config = dict(
    d_model=224,
    n_head=14,
    vocab_size=8192,
    norm_place='pre',
    bias='none',
    tie_embeddings=False,
    init_std_up=0.0334,
    init_std_down=0.0,
    weight_decay=0.12,
    lr_head=0.0038,
    warmup_steps=456,
    decay_fraction=0.865,
    final_lr_fraction=0.0,
    train_tokens=319100000,
)
Each number is 50 + 12 x the weight over the matrix's rms, rounded and kept within 0 to 99. Layers, rows and columns count from 0.

# layer 16 MLP up, 576x224, rms 0.0758, rows 175-184, columns 0-111
38 58 40 53 51 43 55 49 49 54 54 51 49 50 54 41 57 46 46 42 41 50 62 47 38 61 32 36 40 58 45 57 54 44 67 48 18 55 66 44 57 42 47 54 58 46 60 48 60 51 42 42 64 70 48 54 53 37 37 58 53 35 54 52 47 45 61 65 29 64 49 50 35 49 71 50 43 47 52 56 41 65 42 50 42 52 41 62 38 49 45 51 66 59 45 39 38 58 34 49 53 58 61 55 46 50 51 38 41 47 50 55
69 52 60 38 50 44 53 54 32 50 41 43 57 56 52 47 57 58 50 55 51 73 73 50 50 52 53 51 45 42 42 48 55 35 47 61 59 52 34 66 61 39 41 60 60 59 46 56 48 52 46 30 51 50 47 55 46 62 50 44 40 41 50 67 48 51 43 53 59 61 67 62 35 67 40 58 56 64 54 59 52 54 47 60 43 18 35 47 53 49 60 44 31 48 53 79 49 53 45 56 52 62 47 45 43 35 40 60 59 63 45 45
65 54 49 37 26 54 45 60 36 55 54 44 45 41 66 45 47 52 56 34 47 29 39 68 47 57 68 52 47 48 81 64 73 46 61 60 39 68 14 44 52 43 55 33 59 53 32 53 48 46 61 44 52 60 53 32 33 26 45 56 78 46 49 55 36 56 66 65 33 69 48 64 45 56 33 52 67 51 45 46 50 50 27 45 48 57 56 64 36 66 45 42 47 56 66 41 42 58 44 56 50 44 43 61 33 43 42 34 51 40 48 72
50 34 46 47 55 65 46 71 38 35 79 66 33 30 22 64 57 49 45 70 42 52 50 51 41 50 52 51 40 50 46 55 50 45 49 60 60 49 41 63 52 62 71 53 44 55 47 41 34 62 68 51 64 40 47 54 65 57 40 55 45 40 43 45 61 50 61 55 53 53 57 50 33 46 40 42 48 55 58 53 64 53 60 49 41 72 49 45 51 58 57 70 66 18 37 56 32 58 45 50 52 40 33 43 62 58 36 38 48 63 63 44
37 57 50 58 65 49 39 59 48 67 46 60 73 58 56 37 41 42 56 46 23 86 70 63 27 59 61 39 47 48 58 46 52 56 42 42 35 43 60 58 55 44 64 41 42 49 65 35 35 48 45 31 34 39 39 52 43 59 47 32 55 55 58 57 34 40 51 40 52 46 61 68 33 58 47 43 43 40 51 51 54 71 58 57 41 53 46 41 58 69 74 66 36 52 52 53 36 55 34 47 55 62 45 75 58 62 56 54 44 38 53 58
32 54 56 56 52 62 52 63 44 36 54 38 49 41 66 39 71 32 58 55 46 56 69 60 33 65 62 55 37 52 88 65 29 44 62 53 40 54 55 52 42 56 35 44 65 45 50 53 51 54 35 41 52 71 64 45 48 40 49 57 60 60 31 50 64 44 56 52 33 49 42 50 49 42 62 44 52 47 56 61 50 56 60 42 53 55 53 53 50 65 49 58 41 51 51 59 61 61 67 45 51 51 57 34 35 46 55 56 47 44 51 47
43 56 61 48 52 21 82 50 62 37 32 56 45 47 47 42 56 30 57 44 38 70 57 48 55 54 33 67 46 39 31 53 33 51 58 36 55 53 64 63 65 59 49 57 37 69 44 62 60 56 73 66 41 46 52 66 55 59 66 48 49 56 50 62 50 47 65 55 63 55 42 44 68 52 50 62 64 33 64 42 49 47 59 55 64 47 42 63 75 38 61 45 20 49 71 86 41 38 54 53 60 60 56 67 35 52 34 39 45 47 57 49
36 42 62 65 53 56 40 47 34 32 43 45 50 48 58 44 62 62 51 50 36 53 74 33 51 47 53 59 70 55 61 25 36 62 50 58 41 51 59 48 55 47 39 53 45 50 49 40 38 73 48 46 61 53 52 44 63 50 42 39 47 44 55 23 55 51 66 33 42 43 41 49 51 55 45 33 49 29 51 35 48 56 54 46 57 37 66 54 53 43 57 55 38 45 65 40 47 36 54 39 53 35 52 43 68 51 51 39 43 37 60 46
59 51 61 37 45 57 22 44 57 48 72 38 49 46 41 57 57 28 29 68 76 53 47 53 61 63 40 33 60 42 52 61 64 46 60 70 57 44 49 58 60 61 58 43 37 55 44 34 57 63 49 26 45 58 69 52 50 29 34 52 55 49 36 55 61 45 34 53 58 48 49 38 71 42 47 30 58 41 58 50 30 51 54 38 63 63 47 75 44 57 37 46 36 45 37 48 63 53 69 61 66 31 51 30 67 49 52 52 54 82 53 48
52 41 33 44 50 53 62 46 46 53 44 52 56 76 58 41 70 56 41 55 60 52 54 40 54 54 34 60 45 70 36 51 68 52 38 72 57 39 53 54 44 40 48 60 51 46 56 42 41 54 27 71 47 35 34 49 60 54 62 62 49 59 43 43 51 65 52 49 62 38 42 61 54 53 33 41 33 46 48 59 53 48 76 37 28 49 74 39 53 43 55 58 44 52 45 47 42 66 54 60 47 54 35 43 37 52 62 43 70 52 51 47
# layer 16 MLP down (transposed), 576x224, rms 0.0741, rows 175-184, columns 0-111
47 71 37 55 40 58 56 55 43 43 63 57 40 50 49 57 36 44 51 46 44 40 45 52 49 48 49 54 47 51 59 45 46 57 44 57 55 51 58 53 50 46 57 30 32 41 46 46 53 63 62 47 49 44 50 50 55 73 51 51 47 73 57 32 57 52 35 48 51 53 44 55 62 60 47 44 49 60 56 49 68 46 65 45 69 52 32 35 30 49 51 53 42 37 59 59 49 64 60 51 66 76 41 56 57 47 46 40 64 66 61 66
38 52 60 52 44 46 43 50 64 48 59 52 40 36 66 33 37 33 50 57 41 31 49 45 48 64 62 71 65 54 72 43 45 43 59 49 52 56 56 59 51 49 49 33 35 41 62 52 37 46 61 56 51 57 47 40 44 59 51 39 78 55 59 41 48 56 52 30 36 30 37 47 56 44 45 56 56 60 51 41 68 57 34 36 63 58 56 52 62 61 55 64 44 42 49 43 48 55 75 52 43 39 60 56 53 46 46 52 42 23 42 35
44 72 63 37 42 42 64 58 45 47 63 33 50 54 46 29 35 37 51 43 50 28 36 33 72 82 63 33 15 32 54 22 49 61 61 55 48 50 67 44 47 55 56 55 44 50 46 43 57 54 29 44 45 58 55 36 21 36 36 62 48 50 64 48 62 39 59 42 43 65 27 50 40 40 64 52 52 50 53 50 34 46 35 46 62 47 35 61 34 36 75 47 57 64 56 53 41 55 44 62 68 58 43 55 18 50 61 54 40 39 62 50
44 50 57 52 38 45 61 42 85 56 62 32 57 64 54 46 57 53 42 48 63 36 53 27 77 52 50 44 59 48 62 49 57 34 39 61 63 32 53 36 52 56 47 54 50 60 55 56 70 49 48 36 58 58 54 41 47 43 49 73 06 40 56 65 53 42 41 62 40 53 43 43 44 47 58 46 52 48 47 60 33 43 39 42 45 45 50 44 56 28 46 50 59 72 77 35 58 43 41 56 46 44 42 42 26 51 52 44 56 67 40 57
68 33 49 32 58 62 71 41 39 57 47 46 35 55 28 37 46 68 63 68 45 31 65 67 60 64 37 62 35 66 59 67 52 60 63 45 50 51 32 49 50 57 45 60 45 55 36 45 53 56 34 72 43 55 63 50 52 42 40 37 81 66 37 38 50 51 34 49 42 54 36 42 60 45 48 55 45 48 50 39 78 48 34 47 36 62 57 59 48 60 40 57 48 35 43 55 72 48 36 55 34 41 58 50 45 43 31 47 40 46 40 69
44 49 36 55 39 55 51 62 36 47 44 48 21 64 34 49 38 66 52 57 58 45 38 42 70 44 57 31 40 48 47 31 50 54 47 44 61 39 48 52 51 37 45 48 55 50 52 41 47 38 47 46 48 49 60 56 45 71 31 40 40 47 51 56 57 56 61 51 74 47 54 48 69 53 41 48 41 51 54 46 50 58 49 49 60 61 62 43 50 47 44 48 57 36 49 44 61 58 53 54 36 64 29 59 41 60 54 42 43 40 63 31
47 41 37 36 49 36 67 49 44 50 41 50 43 37 46 53 32 40 21 48 44 80 73 54 57 39 31 50 54 67 46 45 60 70 38 55 66 55 47 50 59 49 47 57 65 57 54 44 44 41 41 71 45 31 46 58 65 56 44 64 05 34 59 72 67 59 48 45 43 60 52 46 50 36 47 59 59 70 65 55 61 58 54 37 53 50 59 52 49 43 82 38 32 18 60 37 48 46 61 15 31 44 39 49 54 42 53 48 43 65 40 27
69 54 39 43 52 43 57 40 62 41 49 47 44 32 69 46 40 49 43 55 53 56 26 43 53 69 48 46 44 35 52 65 59 46 47 41 48 41 33 40 47 54 39 44 36 45 58 43 53 49 49 42 46 66 67 25 38 59 54 50 73 30 73 71 58 61 40 67 45 27 77 56 54 35 57 66 45 54 48 52 41 51 60 67 38 60 30 36 59 51 34 48 50 34 50 46 60 43 46 52 43 54 60 34 34 36 51 56 52 49 47 59
58 55 47 11 57 54 58 39 55 52 53 43 30 39 47 39 45 51 42 47 44 52 43 40 67 27 53 64 59 48 55 38 39 58 49 50 55 34 48 57 46 60 68 72 38 53 46 59 59 55 65 51 62 39 41 53 53 75 56 47 20 52 46 34 56 52 65 56 67 59 59 38 50 40 49 70 51 52 41 49 40 16 50 51 69 53 69 51 59 52 58 53 36 39 47 63 73 33 37 42 48 69 54 63 40 51 53 35 27 45 44 51
44 55 69 50 69 41 69 60 40 47 43 53 56 44 68 51 43 34 50 43 48 29 47 36 50 30 56 36 61 47 60 56 38 43 62 39 47 40 60 60 40 57 40 58 61 61 59 43 55 68 46 39 32 53 59 37 50 39 39 56 71 46 29 33 46 54 63 52 39 45 59 45 35 39 62 47 54 39 68 20 54 57 37 71 62 55 61 47 62 43 66 42 36 51 55 50 52 46 59 51 36 66 53 69 45 42 51 57 35 53 31 39
# layer 16 MLP gate, 576x224, rms 0.0732, rows 176-184, columns 0-111
45 67 52 40 61 75 49 43 43 51 51 49 49 62 20 43 54 58 53 42 47 39 59 42 65 18 50 52 58 51 42 56 64 45 65 33 68 61 33 54 48 37 47 54 47 82 56 29 55 51 48 29 38 50 59 49 42 58 64 59 44 61 25 59 55 51 51 53 49 38 53 33 48 49 46 57 55 53 50 51 57 41 32 52 48 64 54 70 46 48 44 53 39 41 55 50 53 59 37 37 50 49 67 34 54 57 41 41 54 41 67 69
49 56 57 43 59 43 52 56 35 38 43 45 40 53 50 40 57 49 46 43 62 34 55 29 78 51 61 41 36 39 53 30 50 37 48 57 47 44 49 51 44 55 58 58 59 47 47 49 61 48 46 39 42 46 56 61 39 53 37 60 49 41 52 48 66 38 55 47 40 61 28 46 34 39 52 40 53 57 36 44 39 57 54 46 38 53 44 61 39 33 62 68 60 45 44 49 40 39 51 52 47 62 40 53 49 56 58 37 36 55 65 40
72 40 47 31 59 45 49 54 51 54 32 70 45 53 37 55 45 52 52 49 33 50 40 73 24 61 58 53 56 56 67 46 48 51 61 61 50 69 49 58 38 54 52 43 48 54 42 61 36 59 51 53 43 36 53 32 53 67 57 65 51 51 46 59 42 47 57 55 68 71 50 63 72 38 59 57 34 42 52 60 66 51 74 47 51 71 44 51 52 51 61 52 43 50 30 75 53 49 50 44 50 46 43 49 62 24 49 44 42 28 77 39
35 56 35 47 35 54 78 46 67 42 67 42 58 58 65 38 51 65 64 23 49 38 53 46 58 56 58 80 54 72 61 68 60 33 93 77 46 62 42 30 44 55 32 42 44 63 44 37 48 68 66 51 57 66 42 53 44 67 59 42 50 30 47 50 53 52 66 54 40 45 49 56 36 41 43 63 40 39 54 39 48 63 37 43 57 57 53 51 46 82 69 43 70 43 80 44 52 44 46 48 70 24 60 38 47 47 42 49 50 40 35 64
58 49 32 66 53 33 41 55 46 44 60 46 55 85 40 61 51 58 46 30 43 51 29 43 55 55 62 41 51 27 70 52 46 42 55 67 56 50 51 57 43 35 61 50 55 50 36 56 64 53 49 54 53 53 60 56 73 52 43 36 44 51 32 67 58 58 49 55 42 60 59 46 41 48 33 44 38 56 60 65 52 66 42 47 30 60 39 37 57 57 68 54 54 58 46 53 78 67 44 52 30 55 34 52 30 69 67 41 49 40 62 38
63 49 55 48 55 75 65 33 35 49 55 61 47 73 75 49 57 49 58 54 58 47 31 66 56 34 54 34 51 52 34 45 46 32 42 56 45 83 47 31 34 61 52 63 41 53 60 50 74 55 46 68 59 68 43 82 49 40 53 43 50 35 51 46 45 62 53 45 49 47 54 48 62 40 28 62 41 55 47 70 35 34 35 29 55 50 59 66 52 54 52 40 60 57 62 29 48 57 34 30 72 45 54 37 63 70 62 66 64 52 69 40
65 50 57 54 51 58 43 45 38 42 66 43 34 37 67 52 47 70 50 34 58 55 27 37 59 58 59 42 51 51 38 39 61 42 37 40 26 62 42 41 57 63 49 36 47 41 48 59 50 64 52 44 61 73 58 32 44 53 87 55 46 31 33 50 36 53 47 63 22 68 51 55 57 46 50 59 65 60 39 45 47 49 55 43 64 40 51 44 37 56 47 45 52 49 55 51 53 71 63 56 52 51 74 52 50 56 55 61 35 49 52 30
57 42 51 70 28 67 55 46 42 55 49 37 45 40 80 63 75 57 47 44 63 30 60 57 62 75 38 31 50 44 53 57 55 49 58 53 40 53 22 46 56 47 39 26 58 59 50 42 65 46 41 55 40 70 56 51 39 50 79 90 70 47 63 49 54 47 56 51 43 37 37 54 40 41 51 48 57 48 71 26 51 58 53 40 43 58 62 55 24 55 44 56 40 45 40 39 25 71 62 53 61 25 68 52 51 44 63 55 50 51 52 49
42 72 55 63 29 64 62 52 44 43 41 49 45 41 61 50 68 41 42 36 63 61 53 37 38 62 58 34 36 48 39 64 67 33 61 46 54 47 52 54 41 49 43 43 50 51 50 58 39 52 87 58 56 34 27 52 46 29 69 55 45 34 42 45 60 38 60 55 59 28 56 54 61 45 41 60 61 53 60 40 49 50 45 45 54 44 49 56 60 48 53 46 64 39 69 42 48 51 62 39 73 51 75 50 37 51 52 57 52 53 41 38